Part of a small language model's weights: rotary positions.
Each number is 128 + 24 x the weight over its row's rms, rounded and kept within 0 to 255. Layers, rows and columns count from 0. Numbers have three digits each. The size before them is the row's rms in percent of the matrix's.

# gate: layer 5 MLP gate, 256x96, rms 0.149, rows 210-231, columns 0-95
# up: layer 5 MLP up, 256x96, rms 0.152, rows 210-230, columns 0-95
# down: layer 5 MLP down (transposed), 256x96, rms 0.148, rows 210-230, columns 0-95
gate210 092:146187151095120142112120135087094151165070116141182142145115130112143120130161097126108128144125104138140131153129136132110153119177110123168119146128069141179109147156137144133126125120141111109148081150100120100092126106140095138120093151131138136143154107140194158141146122129135132147
up210 093:112136130129142172085127118124145136150150133112136129087111173205127119105121133154104171122126081099111117161156183155147105124122146115129105141128115152091130150131158131101116123120110114172095131098119083145123133137172133152104136111153083145133137124144103126144161150148157082125
down210 094:121142093109142102158148141089138151114108085093142158149133138091080141149133068114125094111109181142150109116154136144107142113134107161130165114157119135120124124157062139100127173113122111094164129105159095113121139105080147094140117102114138099089134121146131126127130125104127151124
gate211 107:123101160143124132099120146168114097089120078164099147102110142104115124145143127143154116144123137088094144097132108099145153184090112121169135124150115136109143101156140141099085139145101112151080131091120126165077127146099095134142164149116119140147137162159102126123132108133079132136
up211 103:130156145097130139126086142136096133124100158124154116124142100144165140115114112140105123138112099114130115122137201116123153131101171135069088137088155130118163124154092140156106120156130101060150117174122142116109088126140113105150114128117111139097146117151120144078165114124097128132
down211 099:127115148150152146098154088092162137095126112086131124136136133116116094127135126182161153156140167121146183153120125117118160123158128115146148126137109109136097112074141133145136079118125138157134128110163141151137137151153135082127151132115146137150144149145093115141127151149072202111
gate212 105:123125101141135115106163110145119107112103150110133162092126124129122095098110126153115141162119101099141118148131127166150118142141163169119139106172134122154111131115110092095166095152108115147123141137117108117172123136093170156141074146147081125181160087097143114121094139082135133092
up212 116:130146123116129139161144067153086118144107112085130154098107112123156089076127101148127151126104126102119118130161170143142132109097156143112147108137116139173142123095130166152133130097157139118159158081109131111134124078117114122114108115065145158174124086136122142124115162116117124113
down212 108:140114143116143130126130096115081115164103135138149100136142129135143127095153124135178113139125108121135144123100153073147128122161168120116058142137143153115143085145122093150059107161107132104149123076124131105107133114107118100170132130154185164143132157123130155151144130132145140142
gate213 103:156114119159090131166127126135119113129090129124128126163138114110136170090116090137073177121096131142137132145129169139165128106142128138131069116128149123091139084126089128104126160100140138117092144070113112132129108100136143159128070134108114172090136098125142129113121130115160129096
up213 104:080132166097103137154136157094168121120121158124106085119073142129102073107144099147095150164114154134098112122098138108138111077084134115112119140096133117137133143116143111108133139140155124086157115141103130142119130106118157108137168168109148147101130121112146116174122175166144128141
down213 108:095123143131132116182181135118102157131117126126157114129125113119165103106109152143126119145113149096167133104103095108097158155132139164085139139113152128158086135163138177164125112137149113130156160155148126129120175140122141145101119117097101140148149105150156136098170195121141116153
gate214 095:150162151100100137106130149139149101110087121085074134165116113146167112097129117154115175111134126147158094135150122133073121086154130103129134165161115163139114134162150104146165113181144127128142106084127116109147150178122150153108154148110110112105125176142139136140135127132115138133
up214 105:118121113125096080125087073101146160115119125154104141114087153125143103147142131121116084084144146099139162131130167105124133118138095122114174127147144090142150164162104112141145138054121117114138151092133137143081136116125121152088127117172096122119106121139158113155129142137166137132
down214 101:099142088116094122179129138158111135135104111123162107161127149147107126157147093125163142142145167119129135133125132087124134108160130124161061186109115148122101142101117114175137159151138111136123149069154136145145134114116130136152088153108151140156131098130157151157120129149110088165
gate215 097:103072130125141142127126098122117094136122146146097155153137133115111110121107093118109112162181117091126125163120143136141148138132125143107082173135149097118159088140077135205154136131130172159118133092126107141123100157086109112177131130136112118119128146121120152109160143110146127090
up215 109:107151089134161178088152151109143115118092131117139136096144110124137100156154103118153131131105151131160119128128107088118103133109166088106075113094157125142114160105136152139156073133119138149096142128146173107127135112091169115131121153126139089151132099171157125132079153141141124108
down215 112:105173100134134123133119135130118149116113156116073104114143147135078164145155142163126078099122121092164138109144143156153116115122126129187105162103104197154106122131138150169119090096112140138099139111136178126141138127099131151126137161086163130157147136156127136150121116130131133106
gate216 087:147109118097152175121153123119129138170153121137129131120156141137107124149129156125091130139120135137152165199173156139068155105113167123144100140122092091135074138151108140119101116129108153108114086139115089143151130105090150096108110140107126165112077141136105127126131138134131099154
up216 089:134103147128147166100062137162164165079122101111153132104127139154086123114101134122144120109109116154164124165148146142134173107156123152149109104137145128096125142101137182094105143110122138120152074108164126117156118114133106115142090085118142146151095142089113136116104119134148139110
down216 090:139126135177094132157154117145133150142144142114098113142143137162160132120135138158143137172120119113108153082142096142147168165070110069117116137090123174152129138130111099155149136133161102149130164130074130147108084146172136159125142168121116116139176123137146137147145124149125138135
gate217 109:154115139120108133140100141101115084130138091123148130133106132126106141112124131102130156083143132156123107199151141119089103148109112178130122109093110139126176127153182107130085105120184102150105154087132106096129166148099109118126147135120155148125122098139101114158138101108128146093
up217 105:122127146130150101157095094118080136118174123124130066119146133092114084122133121159140134148125114134138111142142184125151125116166149128149124141139134147090124103153155102123149122121089154106141165138065142108114172101124077135136134119110091146096132129129124102119164132104070122140
down217 102:150159143133081179119109136112186134165154112096150124103159123131173131148098115118146126114142161147160127095117128102138113161116073128155128125097165109172150141132151116113126158112102125115134180112139128126108123156126097132164110120099111132113105102121084142097093168129147114098
gate218 106:119076120139164146124126123127098116122087085141142145141153134139154113134121166155149126146140120119115117146110157140130137118137126135092113165108109108114135101115093102098137154129110164143114190086167099162169117173159108172104141127158112151075147131151116103146151121092085123134
up218 104:135098110132128137105175131119150094120137102110186109137092124130119125147163130085106091093108148152135161111112123082131110114155130124145102158085146131121145135131133119104102174144083160155100082098139116127145157125148170173112134119168113099093153095149133122138142086141120130121
down218 097:138140115080115111151101124161151149147157180120121144123149127097079156117088156133137151103100129164106170123153118142152138087117103136147106156094094069190102130104114116137103132127150088164121140133141082158139101125104111133107159107124137103149124137134140118143121117164119145121
gate219 102:120108118108105132133114103129118133107096149116112145117099132125112100115152127151100111143116172112148191136161123117092134111098103121139101137106150192131091118145091161130159112169139143169121088127107122128101141122096116203141134096140114147095109140146098137115115117143158082098
up219 103:153113131127117115104127133081103147136135074110112106111171115117173164145133145118153152131161126109105133135112179131144092131179154163094159114141115113080098150138159122128133147129103119104120138148161088115112124150121166079123133150141140092097096115151145148123123096170137097155
down219 102:120113151056103112128134132131150129140127117155155139146122106164113088168140119106145137135078125103147111128115094171114174123105134143109118182138143146132128142146072140146159116150123105145150133120150155116155158146117093115164119108129101092092098186118115123138146167148158132115
gate220 092:143135111159118106123157127148135110108076136106118154147197141150158128117122130138087120119125108134132133162140123141157171120115124156127177092108125117122132143066119163097124156105142122151115126121115130145044105111146119101147077139127146144143127092166149109126100095138129101138
up220 095:121131112164140105138114151111138119119112125141134126064110124115151123153086137102152101155104155086113141130107130121046133117149126145127169136157133140149124147118123134142121150098111123141131138110078106122187095171095091140152130144136098166118097147123120093169130138138133155079
down220 096:131151139133145156130117111155146120139131106156112126120130103137107138130151128153146158141133184103084098132111167125133101127105104124154122130135104109132122120140116100104154083174151119133102165134131117146173106087084079160114107102125115120159184089072138097161123109134137152166
gate221 090:110143128123127133164066096140119105124124170140130135073080116121121055126118155066148100148167180110130114156139116098120142143117107125094127136109139117151137091152119128132099129149128105096161116118152124127128157143156087131140131119119163136129147117095184128134124165116131122150
up221 093:136117125130127087143103137115153094145084154175118110135130142141108176118160080150118118133126172147147136108137126132132106121112114145107143113139088155060130144177114147111122110103099097121122159124161124098069136139163141082130128135131128179083131160142139121138140140127106158102
down221 088:156150120173124154081131149117116115137126117133098119169105143130122117124145159118120173154146135097098151099086149157148126091131106143151139139088120158134146143159141080148110113147173149107129146109092152162131142144115134120145125069118090113120170140096104131079134164105099157125
gate222 101:139153135098155153095121132110140105090179133072119125105195105146117123143111111101089143146148149111121133152188090158145141129112120098110149122120143153146146134113097126166119129106126100127127167075139096095157161151116111128121110136161110133106107138122150089118136125117124170097
up222 112:127159127137122102149132154103124113165119146151103118111157121163112150151118090159158084148145170107133119141104123115126095124104121126163109116101123088101073130165121134127149106152148139127124112164085128162129170119142135111139122126121196154135109181162137132128160122138108080170
down222 110:169082132111151143117075135144160174108126125151127107147151177069121122109130138132155146107140159076110127150158135109151094116109122152180130106085147136119143104155104120140099092104131126117125120128130125129087152125137139126127108163131148057118134139118146124092162129135118145162
gate223 105:142128177101144126133175124130174111086149165154161153135124138125105142122126112090128134160126169100114134133086104155117127161173132077137116134093146129113121099172121100132084127103108140166089112148150106155095086123137095150140125138146152135147141125126108141117128174100159103118
up223 096:172113171081131163135142143130116148133088142116144135147139179096133104096142167148129111143127143102105073116091102121129139141161152116153085141084121133096111097134134110134101142097104129121098123118133163139122146129125112130167133128132129172103186147141108127105136147069110095118
down223 094:101102099161105147135091126085106142083137142133149109139112094114166188175133108096114124089155152108149178144124157107100131071114147159130117119147124141136135135141164157119140110140146150139139160102131112123137148139136136103095102123116122116139117101072159139144124108126175163116
gate224 090:098185092139136123146133146131157113145105100099117121096142102128151168131119127118128144096121146109162142139134108157101111126149152208149130167130111165136137102115058146126145163127101143122109125097098104153112142129118158132083105175139114151125135103146117146101144153117123093108
up224 089:157152118140108099100099181127113137100129093111129105159135108139107181116156142127133127072132119157125105132128076129136109153131138147109130099096110073177105132086118128091154123125144135132128094097157137140148115091112138107172138110133133157164121144116100116089101133154170128104
down224 089:112097144149072124108128098105128144120125124113115118112099108148083096158119119106089137146107098148105120098079185110135083123131152093121129155125154130086099137156157115155140102155121120099142105155150158133088116121108133116119091112088171156158148128139093162120104138120117142154
gate225 102:149078175147124165127098142152147139110094159142123094138141108111086127104118138173086153112178105082137142116126139141113108140128142162131112115115138095114175081100131134122113128124158163137112099120146113136171103142102081103090138140133137071116152137135125120105103106106139143136
up225 096:142111143164128172148121100131167123085145176143134144129127093150082128111147151136102104101145173144138155095143145121129114180144152150120128126115103104112134099099146081084134104110118181097127085110131127141138113109139107085146113114114159100118154139101089137092132119138154135164
down225 097:113149096141130099137116097121165119132094064137114102160101129145143138144152133137158101141093120141130107143092142090100122136153096156137130118118132108186098167111125143139157095099139096174124164138106113066124148138126130116164170160117130106157108153104138124098132110137142155096
gate226 091:127141145144157068134111100126140120157098110131172163107165099086136093123178126097149119109156139123140186143091092144114142131132117159135102114145134078130143139142138172101092074123106117126164088140143104100139111136129095121130159120130079138128122110143102100129149140126130125111
up226 076:103106117095107181152119124125101147120101149119058130068151148136144141113091102168091148131084115148146121126125175138142136123126138099102106134135141125109132097145102108147144177108145112105164145162147163092131075152125125135136134159125110138152169121141151140144090115111132125143
down226 091:123150138118156142101109096134133103130108102120074167108153103086147145137168092079110113107177125094120170169097110142112175127157152131117101095115115120121118141147136146117115154132106126110154081122118075111167137129141110100112126119130099169096128141139133098098156152140140107112
gate227 106:113132116175119152115144155112070124097096139109119124135120090127122107114128143154129139068124112127092178111106133157110124115103116151138163119118131135104083161147125159151120153150150148144146128118133081151103102116156104123170137127164120127183137085154106092096167135112114105099
up227 095:108139149144151117125121167160128137115153094129080120090087126134146145159143115132121129108105156124138128080117131105117143133113127175145097111131150153142171111090104145133170140133174127114142139098099142140123120095068145103103140153093126098135146178134117106085118133105097164176
down227 099:118106099134105112134068106104143139179161134161128116137137137114133093121116102113147161170160104128110061127136134133113178119110163131128148122104145110142108152101121124103100095110081145148101117119127124140119079153133052131156130158107142128128104112137106130134164158141129125105
gate228 098:127137099159100098131118128133068107120173097152126096102132145101100137101126107132092128154095104144141133162102157125140117119180123108144103128133115145106161098107067078126127168139094143154167168128118115165148105109140124117098130147095122123093121167122134149138100098137119113111
up228 097:105126126129112162132153106124128144166121126124121159098126139154107123080133158161158105092110080116143138128138097139074144105135120138109146139173126108121121156071143140131108122182115156127106147179152160143082133142117096141116152152174103129120131114097127143112149142082166097118
down228 100:141118119108112140087130113136175140127113139127073115151108104142144125184100175144145152126143134167117117125137129131121144116093171116123112123098101113109129123162128181102144140097164124094112098084097097133117150158098117156161176100109141139144161128156155134153120149131129178154
gate229 101:136154097106106120104121112120116110093120141151115140127121185141125073105108120170095086145147110159183130107132147139163107119116092121122091138139079101167117122164131131096122135084155115150113154154153147126139130159138115130113141131130139134092119118131166113099163155125112136061
up229 101:144127147130122120129102150134162099142130157065138136091117092125096112094100134130124139124161162140112122087101104135152151150185131185150095121121128171116137121131122110155093137160147086126090142116177130101104089131117128106118118124127120099109099148186156112124129160120125131158
down229 101:122081154113154101121085110130084137137076104160129148135130151101175121089140153147139132149129108130147095177122130123172124104159118119117114148099079105122152128112130127112136115133139091085154106121099110093164152127163118071101144131140109134142102139141117114125141107120119120067
gate230 110:126117139163151104160127138113103118098115106133098127104143111122139141162091100121121136133147149148147125112099129118098114115141125159158117139139149118098125183159197158104135176105156163105128131107124173120148132142128141149082127155120097135109106121097138133105117148038102141135
up230 111:125158145123115142086196121128126117160116086113145129080130137142124127101166174094123106127166131134104119122098096138146107164175146106102159118117112133137130123120100129175149071129101109127098108130100132168175160114173104118135117086141140106148163134137149132140135123124147134143
down230 111:122143117166151137114112122149076114189149146102124129128109148121135169120114131171140115130077116128122147176116119141155141142129110150148115127097132111127163127144134094127133090153101115164124075112181128177113144129125125139139142149130164139155116130177163142103119197125106149142
gate231 089:104168134101107121103132101119103187106111114106116138156138132129146166158179133138120128135139114131179111109116130100110070122142147151082162154128144143149133113112120112089104133115109128096115097118110135150162129118132128168136101128094162180150115134187143139107111143079111127109